config = dict(
    num_attention_heads=2,
    intermediate_size=192,
    hidden_act='swiglu',
    norm='rmsnorm',
    rope_fraction=1.0,
    attn_scale=0.253,
    init_std_up=0.0425,
    decay_fraction=0.754,
    final_lr_fraction=0.1,
    batch_tokens=[8192, 16384, 32768],
    max_seq_len=768,
    doc_mask=True,
    train_tokens=157100000,
)
Each number is 500 + 50 x the weight over the matrix's rms, rounded and kept within 0 to 999. Layers, rows and columns count from 0. Numbers have three digits each.

# layer 2 MLP down (transposed), 192x64, rms 0.274, rows 163-191, columns 0-63
528466514620544493587520502398539453540586402441482560446477454586507537511472432527429612489500524520489582475571584437538471486524506454481465534491577494594442494583506529504486593424485499
453509532543566489477470460478504453472590465551494443514432493496498438488511520464486492525457455580444489512467488451506478533471385412449491498428436488453426486446446579499497558455516550
484455431485442407519528558474483451553427395530409500621452509385553420459489448575422447543556614510504596489612428542489460547532498436570530417456615528486407420528484448545497441557500493
527494522465573446504525539521453540524543452515475459545475529392417475416540502463529408470611544493429411502428603487477452503506504532540565430450441483502421499520512524560510483546449530
455567473487533392451518540522571530461524379469505559574520519513599472518423450511550569437498446455568551568516462542418496563553558509535463412555453536571575491506449441485505465502377453
425422425532425482454474447504484557397575500468481530449554414448489519566562486562503552574455443534494546582511521514423577487534517496543508409620429462493507492443507473504565526478590539
594506474577535443492560470514484508517556400451615588513537483528508537540407365464554527571448559538546575630521487474461473406550510456457579518516498460514472450462468470486500534542529577
495477537529496507576536425521477471560425588399504526465520469413526455520522508435515495568510498401467629503563531428439489554529454471431455483561539498545440488483467442502569546463515459
415427526550518519489475582472510400477504499391521461503577525548569549499522548556464570494409549524441554536601478412502449531448510513549468473611393526477457462500497405448600451580588507
477496535402491500540466457477513519507427494564540467487430498554459515607451686543573491519454510511483548520501489429426493479485544449454490606499500545447464478549511495538548497492497543
521456542542536487493519501493524475508478493505429578512569512501544508490528381512509477466444451511513549513535415509567444545544526560519444574540438498501518431499473526519534559480347499
419511440458497484484488513412553552516516571491538573596477488474503582473421446446550438474492493543505514481436469451513489619521450558512497488546547483438502489518464491515466557432481483
554513464498470517472577424445527499409487493499480497512480564450549521506432424526496456558487428524516595517474524625523478520460510491483457554485493494523486517590516480559468432438408473
544570478538453577479520444535569526505481503476437599542509565449511501504455603523504447510472628535547491457526538510473448412461551524489468503506538448503465444542596538471550563503455498
513564522578544472555515522512477546464508518460546433495468538523531480566404485572466560521476505598448519560510567458473492494520510531559526497550487626519479529554436562544519479585503484
556621425526458489581456465556535531574503480554431437502508509485506526425565489556572430452535508537457430479506458486456495517496463492498494488429476454628454555499631507607446500518466503
572456516533473589483480467465520515514525454543446515480382494489524495584388458473583516418450520438464610531490603458491429531482505482422517497507476473516490439542614462533490483482469579
505554475489360428494501511577544527545420559568489508569548474378518462435523608605451521570480508497547422501546474497527447477436590530531446520499561496593543480579515486473436438512471548
468442451462438469557506510474488537533495482526518541479524572515447563485432349521520497478537481535492552445457481555487440492541496538468596559380397493450535406479432551541459509494538512
521428523459495499514470503470463476525472613531455552503566541545457593446465367493575442450512395462503453418532506493473542506564502499481479491485506545517505455451553475535415538499509489
505521454510482478497507514442459556474468471605470566509473587469449571456489396480571510551509503549588483476446490522465537474555454554481467539435456419490476478532487535477577500414510499
594463554486484495492529538413484421484498514583472509593532484508546490554552603362504536531521495421453497474465559493486461492474517416525484506545483509628515565535498414438490623534422477
460522535446469492511530509549468539517597528532571534466480533458526531561511645399409532545496473462532555486560517488488471558538439460456529509483366511445516553507497491523459457517565515
488485537470490489490563415475562526396471460524519488421423515416465453514566406594489518557542468606540492470397546518520534529506501452518508494428470484447490459470450455493497544588444455
532512473564565522514438453436431374530537640464526514524534552475457516550420476495491454489580467448546391537492567551524558493368466526480491458545575539556481489525497465417488493474579546
521456514572518539468525487497478481452491503592501530552613502418467454525513453502560470446485548486572452476479551583471513487495468493492471459570452522547431482498495489540503442479373497
522500502508406630481495473474478478470505519519521489525497457511480571586483344534432443489497465554549515464400529493465459442421618464577471551537588461450439573498584483536490493498542540
476543534487546545559487504494499575513473537477489513539500476405525399472589485463515471515424385473497491531501585495517422546492585604458546498526538591486511451450487595549534526580404555
493473432489527520503399537497500550469478564490390528453541497447533489520505561507559554498556593605453452495424450490453505506469493497438523486511482437414494477512508518461590536417412431
# layer 2 MLP gate, 192x64, rms 0.267, rows 164-191, columns 0-63
525456532552449467462515551448533506568413481533475511471553491395412493479566529478479553414491446547492599534505522533526569525524571475516529567485446532489489453432470525514518484510431528
394491455526481403559400466598541491544413588579433474524512519457487518512593448562549479584399500575446528441479500539474518433516465396550491439495550554498486456502490526364496487490534443
539493474530576450539426549469509501520512502556502479494427556557540507507443449494478590504451547465532567537521523496390498445409554526413541459477510494511542538535448516383448448646558482
531462380404507427444488508677530467507429498622464496575611473487510546489423496472525457503489519434465589457488543514562534489416501444490499493463480499498508487499501440465510529468526506
553557529463499439499487535614474492600464537492521566438489629458408503491475480525518446368459445493396542533542464431559547439547488431462461531468518513554514553674470495501381389463425556
471447587488508473683495536527513468414543529539457441520538587507493519594443417566563462506495509506404587487504467565550412542432531483526449495539449414440526483554497501435485472465501462
484540551494586442557472507556508472565556403491497590515498448536491553554489485552617492570506378524412611453463526477572533442524467510473524415495435390468418477491546472608468510438488603
480521334555441419519402473421499414529401501593549555529562487410465560477524427461508464609368563451490607457546479565508579518488488527532373575487467462550487574532551403521587431370458547
553473586519482411502467619462524476546532487504558498504543443554497604506447492427441544482515489489482512591480448512559440471513440537520550396509451460433511473540520534440424481501420563
462571495486516484507483442490532535522652484569587492524406518488510490529597434528376540440540453560482543437468481509527433490577528570546480450516431524473554520554484422460446460470519582
511590475517514475484566534589528491535507494533535455443502422481501494460514512473481500422490444585416523435454426490531525511460461548479519478496502475423583507423521521490416469517489446
487549424529544411457469598430509521491554435508518506564515444476457537560580485500474549562431532413507543540546472488506561505502498531386522464496461491488620459468464534519506494520473512
546527480508522407585492500524487530566478545607499461549478480471473488568503479469517499391466552542562493465558429471577398460474546473441442512520435451504630470564450482421447576486483478
533486547452477470552599451558453444566489498485481579512486480476520565508584528455499572436528435587473564497521450545513453420475449424427459519534484482516569498486572552495490484581493513
657533501517518393504503430493541410587500517563503443604498564543535549528491428498454557613444433460495547422414579543474545507479485530479457460408438453523451551622550538495504481429454483
434506545549476441581382441480501487447440502581453426484495446484498502511668513557549454536523541461512532396570437471466451478460410398563405630404421453513551543492552551466449501496548516
491451608441513537481505413583509481444494519470463532482518496492442555461528480522434464504550451479455564438480532462449568446539577551497499425432423525567485547576484499418566373434419425
551522542538546497554464519531503409520528461581495479485501405520508439524500516571486499496434500471431512493547509484520482515519545498491378421520534418519460580604569451488520456530426466
471487519475391419519480513492570465573487580479506506415587455483493486514525544412530475504469508545533554483513506463464450570472553516494415430492422492574538510575494559508468475470398465
489513516497488470644514519419509447497468566522574483495506437528501520453502491490567492545449494598581545583549515438447562544497505466438461514396555496498425476645503502440572489537476425
548432462498505492562450459521498515493446468587435647576446383494466434455466448548506453528496518539536539567492470511581639524520515532572459500480438491486514448451567554416512469489402496
532493458477532444550526457479483524600461481479542614442422520462499509430492565517564488526535487564540543461496439437381541473496456507470407481446489439511505575502541447506543444405427536
500507502480524526504539444521494437507463500580505526477530509468536488582522507493513468495398525423494608487381502555521576458472442541489441472546476513448551449487511483496534392570540519
512513443572539476507459577502453499459488527511547562593511514543515576510414426479497477506457436536539531466434471514479448471544546496488549498540429317435609472493434465483431430452421473
464513537506463454541496507560478473452570566561493559511449575516550631467434483591470515521567451566413510442495447466541539426506538504488504401456387523494623543492466510446487405577497459
567507547492507484439440453483555542592454558521555550470478455482552445461598469510550535549483483588554562493420532494409417476490481414477506435442375503585469464456483516437448431482412494
517494435482497468490568485531443436533504499514476499512461447496385522455472493494534584466551533579405501413532503411591494509519499513542496565447395469492572497540503552462476475502492532
458525539525535472526516488478552563481461436588425476536511535513406535477504433546453478451543423414581578482458545574557542572426481452514447391395450503477455449532491549463548463534406399
# layer 2 MLP up, 192x64, rms 0.275, rows 164-191, columns 0-63
557571469583520477481510456475516540524551489481519409492470429423384491483533469516480560490509534475540488534470515466492531480477561548545513467561445591507482616568470493535574515532458480
556444512511571526539428467498598430582499531528494466510559510567515584515557526471545477576496455483436469517396357472528634507510500404542535378626422398543565455472443457396519471514548545
554552465442531560552496501519472472533496449486545591447509484461455544493465453440347537427411454512539503520496409478446417479478600567477477470471457536482523541565560492476516495464507443
450490451494539533542503422392472547451537599586466543586539467496484619459527502519495487501497508485553492474591465471575505487515544427524493369576586549382457538595464565421498444536505441
523487576441534524488508527454499486460595573500588567499495544464532563508505466457500487567551475568493501399598511489443428513553485558486507426590431429470507527509574521495470429472390567
477433439534508526419412459447486467558475529524528558511559488475529472462586571503444430393512453528589497472398439476463522467505422475475598543511522449518525522365544445526539470477493525
512515473526529519417411466586491510446509484489440555511439560565508573453469449549533511563511463586492504456525508481484516460508514529562528544426470589569352492455531541495545397512434560
411490432508511450555514551618496532521547477506580523472515457484523393516495490524486380596409629541452564510529529518524534579444442464409479529580550531543540463523588511535601554438424608
582481504515546425496466541550398583593509474485414470441512481483481592546582539472439502479541527472526523587519425499517494498559466502542512446514502525515502448541589516425517558446451552
529482511560492466500489548532486459518440523494548465486507511594474581474430507435504482505453614431490523500558468523578465511542502501519536513487507450476450439487503488500588625460448423
503540511453416490568465452558506415515446496546450480470467567548504459399462570613463492507511504513525538493475468519481468470547526458450523429458458520587459446460488553441490459491514460
575545558496471536519447541597441568516451519539459513438486466544510465537442548406597443503569514542523506494537476582497452531454518492503412586531514524552409504503557490517510529435494536
448491455542516482624469458502422561555491601592487458587487472458422502514529475449492467498427524505477491441546521449513512476553494452624486608453544527398492464454506508527518528506494610
494491483530441536582501533454550448539469503423462532489547404566523445458575457504492459455438463504501476527498533513483487471532497428544511557462502348494547339450464526484511573502463598
553556516453449498492434485425508495500510464479410558497524489498587489450474543444462594634547486474559495519449465510420562438506467444439527338504479526472512537430467532496617491516537482
503477421462566472393491436538531443509501544478558516560514468439404517490435464473431515501515498491485481518420450439610578479537506478579508441549491583509453454484546473517459513527446452
354487479476516444474586517553568619488590538380411556510487531465548494515505492589572457538511533550452527531548505475501457511479538429472591419423493464481482574452535480422500444357499504
560483535424472540504468475445561575530501449512470528465478549434455549524483489498525408583520475418568495642416399586572489538518506525479635566505483546402517485504495550463474518432562487
521555496532507435583510514472482537534537548489568389545424572504565433550558524512505561456510556518517517434497531514451473499458420554541482523484546537473454523473480511445580513413566479
470460523472471491508498483460481475494501425515420556536459518477477526559455455487499515534522385534461533569470527620508439494455482567551507554596527521490556521495414562548470478516488432
494467529564556550551559466483524498494476543443488637495502420458492546562567480634501589505539501570535506514500550433457580541518493470449584407454496436430535521517531614444480420562459478
529494504437526518476503409556450471573407522497445530455495530488526456454567542515587446486515438557439486457537488565459426501507448463439534508496532434516499570504571401449526530404469470
441435489542542502471481588533487443501517457466515547475423488535499445527537441432624470434458509570478541485533481442509522553506486533447503489452532529528470524480464498538563565455561511
560442445467548564579543581489532512441494407403441413493519466541553475490439495439461448479539404511546481450508448491569455465508486555450566430497457413495506538399498488505462452552448558
621517517476595498456407533529477500524514517461540515423489497505502461445540523508521462581494476511459482468528560548447490516492450618525448507492531519521457481564506530508450508465531578
395492482504541479481557472492536491430486483412497469516486545420403475541506523527468474449523591454479481533517501448490560559520558509474568505513576496587611418549558553413643482551533365
567501492541534521514531510447602466527526434445508486393403594442455479532479539509485548412463518478438528497518462566458594628475526583488466574486452406475474545529543533528581476540527422
497537483507477420489411483539516553550524540555524553507555546509487562539508460526489421466539523476530471527548504520517511461430550415536447528541431582600499544652475535501557506532473515